config = dict(
    hidden_size=832,
    num_key_value_heads=13,
    head_dim=64,
    norm='layernorm',
    bias='all',
    init_std_down=0.00283,
    beta2=0.98,
    schedule='wsd',
    decay_fraction=1.0,
    batch_tokens=262144,
    max_steps=5261,
)
Each number is 128 + 24 x the weight over the matrix's rms, rounded and kept within 0 to 255. Layers, rows and columns count from 0. Numbers have three digits each.

# down: layer 5 MLP down (transposed), 3328x832, rms 0.0181, rows 2946-2992, columns 64-127
# up: layer 5 MLP up, 3328x832, rms 0.023, rows 2947-2992, columns 64-127
down2946:144092197093132162116138126132167135152121113091121118157110143108160155084128099114101131133128118167139151133115126110114111110095073138154113152126130164105129095129173153126146092152185115
up2947:128139102164128122147136104155106150129122164153102135107116095182115086117126145141164151138146158106150134121101142122149147146122144125088109162153133133121093134118112156140132124122136100
down2947:105169131140134134127105156112157089124159104141143095089104110137111105093141080130135097112104112161099133173090107112136137116115096145103125144091133140107133121129097136141144112103074170
up2948:147080099149087123127110126159114136120119108148114139130123151129160169160107132099143159104154103107155121093143145112163118115125134080146168119167113133084094110177114131158124170122145180
down2948:150149134110139109135113098120150077146108101119165112135127132095118126135107135141144116092093122126118141111146139166161141105141126137115134088139135150121139102117103160113111140102102114
up2949:101151116131118125111112151137142157128164080114106146159113120114129161149105118128151117110153109127123148081180131118089105092147105127140153135145155169135146122148147124145152139103142099
down2949:152164089102140175086113119130132132139097149147108101133111155124086152123132072130141151149132115102121151117112092098121193132092130099106138094143117125129138130148121124134130080125137167
up2950:123125129149108140110136091123071120147123140104111136142154124127130124141143102079097159175128122112100148115134163103140126162070137145162153098117156095124149124145130181162151131133173143
down2950:119148115127146094128144107114161092159111120175142129135133104149132183139146114106168137124101139120131127149107144140099131138123144111104103139088154132129103097126125156102133126113126141
up2951:118138134166146117115121142165116142130148159114123099144107104162140143132133128164125103149125140107106166138116139114119161148113121157111113142120148121131124126111145146115066096108129107
down2951:125146148130137120131140120144151139103120135166134109121127105127116099120083116134088141099124136149136135140112134167147109134153128128121140139153120148145137110124117148133136124141105128
up2952:136134108116168114092155164142112173105085152182124130176088169148139128156172153132140105140120082129141171128134123177139139130132094117131134176135149155149096137135132159140108151104074116
down2952:130115150078173139145141136144135148155185110102105171087135104140122163121093142121130109118138125131166187209108146120113150112121131151080099103112127164131146152139148088093114072145126111
up2953:116122128103107138146101163171122129121111137126164089172103119117138128132176112132090115148102136130138095111133144172178160120172144125076151102140121129138123150121136169145106089107110162
down2953:116097114156158088172117113165145109138093061088116169129109140154146125143129146175112137106128124145120118128101178146131158104182139133153086139104094121116137152096122121121156120112078148
up2954:080116115151143091120158105125125101122113099183143131146164103122123149140142137092103079106126127132138117066114112118160100108126090139125122130089114157118143160109103144126117097152187108
down2954:121098127156148135116133103096150109141160138126107150128155130118118164105115149095116137142107170161127154127134152158151127116098101138100114114147096112138101109090122143154124134131128132
up2955:118096111118092113137141144144123094131165142094110184099100182121140110112156140164135126086135125137153089137122124109139186133143094113163110133132124161159153126130155098117125129126141097
down2955:096187114118180133174110117125069112087118105137128132139122123108134113115140093150110140083134120135108136179098121122070150131133125126130184116153126154130121091134172168163124093121164133
up2956:174156123134128049128166158127114170084087151089129139121086116125133158114122130110149097100099111123138128158155113125108103124148108132132100142154102098123158129066158125116128141125110113
down2956:118113110123173166141163125141140088156144129115103132122115091142146114163155113162128127213123156099119084165092142127149132128152136121149078148138116104133170119145115148127080159154117108
up2957:088120092121103154139095108129120110151129102135126111127094117119137115153068104110149090158127149127168127078149108159118161140115158118120126147106108120135138135103134136132094169112158140
down2957:159152123137106172113125122116154165122095075066103121118131104189129111105131137145114093169145069102115118126131124139169105122083110123120105164134151096112142109077122158087136120132126092
up2958:100166128117118159121117126123122150174094164126133107173146119153093179147158146105147139137139123119124144156143138122106144126139135128136098071113097099114144136131078164103167115120138147
down2958:117093101122151132146130103181152136123112157154131173096120157098135110150077124163110130110144139107109108180161113122100098101101133136143094151094130140122114106120108172145080149105113115
up2959:138133093127132127127126126129124152129140144121153154111122120132111149132112145123129167122118113161164126133148105138095122112147146153129130139150123157137135115140116135150148139133105110
down2959:126107168119113133141111137150142105098138106146133108148136117127131133132113109108122112095139161143119146132113138101149120130103109122097123142145143145138122103085135107108122142095127103
up2960:113112127121121130144110100156094106146163136101123152130108128156124115156133119075096161119131109120109174102120129110120156137111135172170092107111076149099152127139098148098119124126105145
down2960:114166110130150140118088115133112122156131130137151100145099109129131101161148115167143113141122084148124096138152133128139119126157127147150128110135167128124147123103159119178096099121114121
up2961:148111136130114124181130112142142095156129108128153176160110122130128110150123162110146100106119153166122203123094095132104159135080115105078151130145093127135151100149146168093116085101113139
down2961:114130134125155110108147120108117128140131115130119106111180105177127114133102133123162106128133110109088127129107101142088124176151088127213153089127143130197132132133111150118127125140116169
up2962:102156100158157136098108119134133112095110137118153143156134125152151143180139174099157075095131137154143157151130128132085139113090146096145125120120125159115137121145162116164112118129145122
down2962:190139108153102105136087166134106129131116138132132145073125161128126150131142140109134141110128154104142132146087117146157099094163119122113123150118098154109151118073139109109159123136175148
up2963:158116107119060123088153107135147113159140100116132135124152094166137158115124119143113112107109094130120143151107147134130108118097125108158113132100131125112127128110085130141136124103145134
down2963:073099141105124169124127134134135151148098160136130126102097140129121138144102172124094103151153145129124127136134135102091135149108145098157140144099113136122135119141103112103142130139168116
up2964:152106100162130110168134099113142144129089157115136143127152139138102135108127144136120151119127116133170134145131139144083113141117116094117141132116090118135111137090082124140133142132119153
down2964:130127144116065163124096141138185140120153154132128101116147123156126142140131123137142134141139124099105088136145114130101112138109178148106128128143159128150136130159101168089119104110117116
up2965:144114130116093118118126120152121150115067110122075123134106109154141163175118145131127151100137113153091128119104145124122130135131155139093127145072160120172119124092151142127158090087118111
down2965:120142122135170120143120109150096107128116122085168140083131139122126132169171122126187104138144138134144146153116112116132094165077116122160121180092130120153147117129112139122138173138111077
up2966:099171124115149136093106124149087106102186129121108136139135176147170138105130132122101142125160093110121104106159160165179152132172128103129114112155093102173110148128119138150075112126163152
down2966:077114098075098075120117159167138091131135119147123121139081163137153115095098154137175117082159107155124156077138157167183137133137141119156153103082085113157137102161169114152165113173113166
up2967:133175097187110156132165130104123128136107150120112124099140154130090110177105126132105098132061102133142111147134143102096144154151098133132159109170143158118122125121144139157127108132115148
down2967:113116090115124104136110093137112141113145126129091144108123123134097116130120105114122145145161115142143142126094155116154112115147125106124116182094154111164157119152125153113135086116111102
up2968:120127083126100085113138093120120120126155118168111122106097142143119169110156144118146143093147126147123130108123136080114150123127109152105091104126107139126121162161118103126139154109100144
down2968:103112115116170166108107122090130099182116155147170175128141109160149132141128131095175113152156137110135105155148166097111097140112126134084121133136146149133145134122100128109128129138130139
up2969:105131071122123083140126104154137105102079134125117137097145131108164132124102173109088114126128142151141113178119105112116156124154131108160131086078131135125172131133113081109141092113121124
down2969:128147149146124072144142134126135128130148114140161088140108118162129102111163156092129097138115177122146133084132102101145121125114132159113137194143113148126111165106114137134159136099144116
up2970:141113118152147081148115151172109105122130129110161118140135131109088127126114150197108155146103111091115140144118117142148149161110124122122124133125155122134118135127111145118129145163120094
down2970:127142120150130166126131118158164125127127148164148124147083106142120105124130105110151065141130150149163106175128083123145159126065102105160151076174155159099172120142151130169100114184151083
up2971:126115133162132099131113117172071122172144145143081156194170103115147128166166176135115108142092118128177138132139142166110172127132126129145128147147092118133114132120083148128088128102110142
down2971:092121124141107183118095098118169122136136123160105086136136154155151072105076145085122132112142086145111168148107110126101153086116172117163131101116125137142159121147117169130126122105108112
up2972:105102112129074123138118123104124087081115118096108152095108150160114140103129129112141139154124161112127136089103120117115143159183138103075103124158125125178090151116099122110121156111151176
down2972:137124164115122142149161138121114153110139146163142091168120113117131124169139094117160129109122133136103123121155133103122134113120152106154096110068121115118160112131133146073118141105136095
up2973:114114124150151112132144155141159154158133107139141145150139154112130137109145132114124104161169145118144166100118162130080125139129071155134069125157122126083099139127110120115125134101104087
down2973:137084135113171102121080151145114152139125103143139098118123110119115152100111158134117098130170114103110101087125116102130163151078120131100145091136108148122096161079117116124143135113159065
up2974:104132110121096117116182115099097120123111066143129168120094168135183191134118136131106124131168100160149163093096134147102125157129168121128123105130121189158145153092145125099129044058118106
down2974:149086137137136124157119101146096115135140148148114101101133102135142127095136104127093078103129070092154112148131089120154109137147127132163134146131118108127128116126153124118102128171095119
up2975:110135124120109104092153126150157117095130093155152111152098135152153131150139151127144105107123105162148135104111126137081118088134123120155130129126144114103159155133129151108154072145105130
down2975:106119084166142143115155114095087113157116171093160131184126119101103145124123120125108128102119159109156135155120112112154114101131116099130090116131155133159088130109134154160144144117118159
up2976:147140151120102087123141161165138075102149121097116090115126109154114166120116165118088147141106161146149120165138180109112145127149128123082150122145128098136153184101113155129095115115116132
down2976:144188097135107142137122128125127156151140158113113114149135072139144074156099105115108157100147120133122146147138173128088161118135107110082164132089121062106105055140117183147126144159134095
up2977:130137147137055129136176104157089106144134154140086131157118087136121160142110135124154157186131112136159126120154183105183086126196088105104103097153121146167124096139092120159124146097105089
down2977:118141106111148132084123131143161107110126129137126157142096114076095159095132169154110114104139151148127127141126100109083166091109131131139146127139096137155092171137082110085117118135113123
up2978:155131122139085089117120131147092104163110102124165145135085095170105132124161176144146120132117090139127093092129156158147141124125166128130113134121141141153167172124164134097120127151103123
down2978:150101100128129097122136135112076141121149118136107113169087120090153118112127097113109118093139190107124163099150151163114159151124157147141146118135089143115136138145087130135115134145137117
up2979:156116093125134129144132178141122109132135118145151151119114129172097140156119092160087101074100164139164100098146171121109114155164150088113114144146086134151105128151119147116106136072147164
down2979:084151139159144156155075151120114143141130151128117134123154175176161108132095083089147152145141168108103115145109092087127100127115113133151103125132135119090132103144128107127098140143143123
up2980:118136122136131133103166108142140090100159116166144123183169119128131114110161108097120087110139154180116106104148174098143109105134089153133139144153124103140146141118151120167097109122142126
down2980:145120113113126122140139116104104132123090112066127123107130126142118111092102125163102159139150108106124113119117119139066115101142075096127124113092074153111144125144090140128150150121136140
up2981:091117122112153082146104112107137145110148158112145110176155148093145119149109154057105144123134135130144149117101117144125126135139106129166107180145118177124125129160150159160135137088141137
down2981:115095131129176175139132137154166092136153147093147156085161145136102115125152105151134149148153136138139145143130122120124159155115155119115127115127108136128140138141161143151149112125143127
up2982:174121132160128122105146131140101149139145100128129134166101159165112087169115129127115127106161126119112125067133106131131117151145063124174193161156094147128157129118139151160122072120124086
down2982:111137124117153110148148120102077119092100075112150158116159104103137103105149147148140134110148101128138110140144170134144151153094174136171080086125103040174156157151125190102116179158154124
up2983:162098131114143131138129119120115137134103132105123153141123101155151121122133147097153075155174100129185128117123108091103121121120087151151135152130139112137103119139092187114126113118137133
down2983:156115149140139149157135123099140129125123110119136112154147158085106124133117142120158125126173107109127120156103130110098130091124158137144104134152102121122155103162102170117108126118131169
up2984:158146090138144077168104131143118095162149130097102126122080159118166161130144099089142137095143137147137153119106122121163130086136098138115108114132115170147136121100135145111132105086139118
down2984:166121153109098026138129107137137129137135127133092167084116150078162108141144120136146131117133103101125168146158187147142070128127099138115104146131120116131135134098117141112141123133174134
up2985:114148109085102152125180125121115099146120146133121103127159128098105121114145129163102094082160108099147147084135141128114134130140124118076107150144145132139158162084118133093138086138105158
down2985:109118122135150124117128152131162101141119127109136087142071099114114146117186115113160143127106151156124091117130149194117100085163116123147154142141174174115133155172144107107131102123116178
up2986:111146119161144131072151109166119146090079119111100138102154107123110127112148120119107102154130092135132106143155139188106117121138089119168122101134112140165136125133131120115100127171091111
down2986:114128119136103125165126100136084132175113128126109126102157143130134117141123167092120145183154126138140149143093119137124142093118105140179170121136126127098117127119136112121128115136132135
up2987:103120095132079153166139105093125099160140106121117179100128134147149149152096083090096140130138124130107128122116112124154105156084139126092136145155138149161121104130105127153125119116158107
down2987:154142141173120156120133119117127125109100112130091123169159101136177062111124071146145135084124129156135098136160128131143086156122199108131139163158102138115093127155107105109130167125139120
up2988:144108149138129072134134104134109159127160127129145108088152144097112133131138108135110092088146135118154174113144173070139128154125131133090142109142105174152128109103112144115115091135150117
down2988:159128138115123171115125153152166111105167147112094126164142104121181112091128112070153139155103092127102104096106093132129149113132114111133133132148128122117075112149121076125150120127130145
up2989:119159115185082104123144109130124125103136138173134136135141103150143155092127116140117113130133073149114143123144147144163120119118158114165120133127150132178149139168135117110111126126161139
down2989:127119146137149171152121162125133130071145146103076109104132140117123089111126142126155103130156164151152119131080109130094177154134107175174146094157118104118117165173101112148159115122131117
up2990:080103130112166143152141054142141112155168122111124130087133144163138096115139107099114150135149101135118161141128161148096141129140119137112127107122105191166157130119153156175144111130146152
down2990:138121135150115129108133140094087116096063123154089096165142118103130101165117130143071142146122145117139130115099098132156134134123134144147123152145138089114150118145147115083146137106107101
up2991:097131136135115111101111098122126139085079161111129147101135151175149121132176184153140101129143120116155136109136092134130109135135147105102139163129127124133103125113085104111107113106149120
down2991:183179154134146128110116130078131112127123110119134144101169141111116140101167139118104092138107158156140109125116123117140151113105116168098118109128101136070130105093094107146129113131136148
up2992:117132116124127126121155131154091148078160110176167124155122161126092099125128172144118140132157101125145138115107080103159166138126105111137121120128135152185140147164080137121093107161114152
down2992:144161117112110099132101109128152129140140198158123127128120158112115150091118161106103147121132098103107109162131135162130127064127136096129136185129127105119135088145160138133149094167131138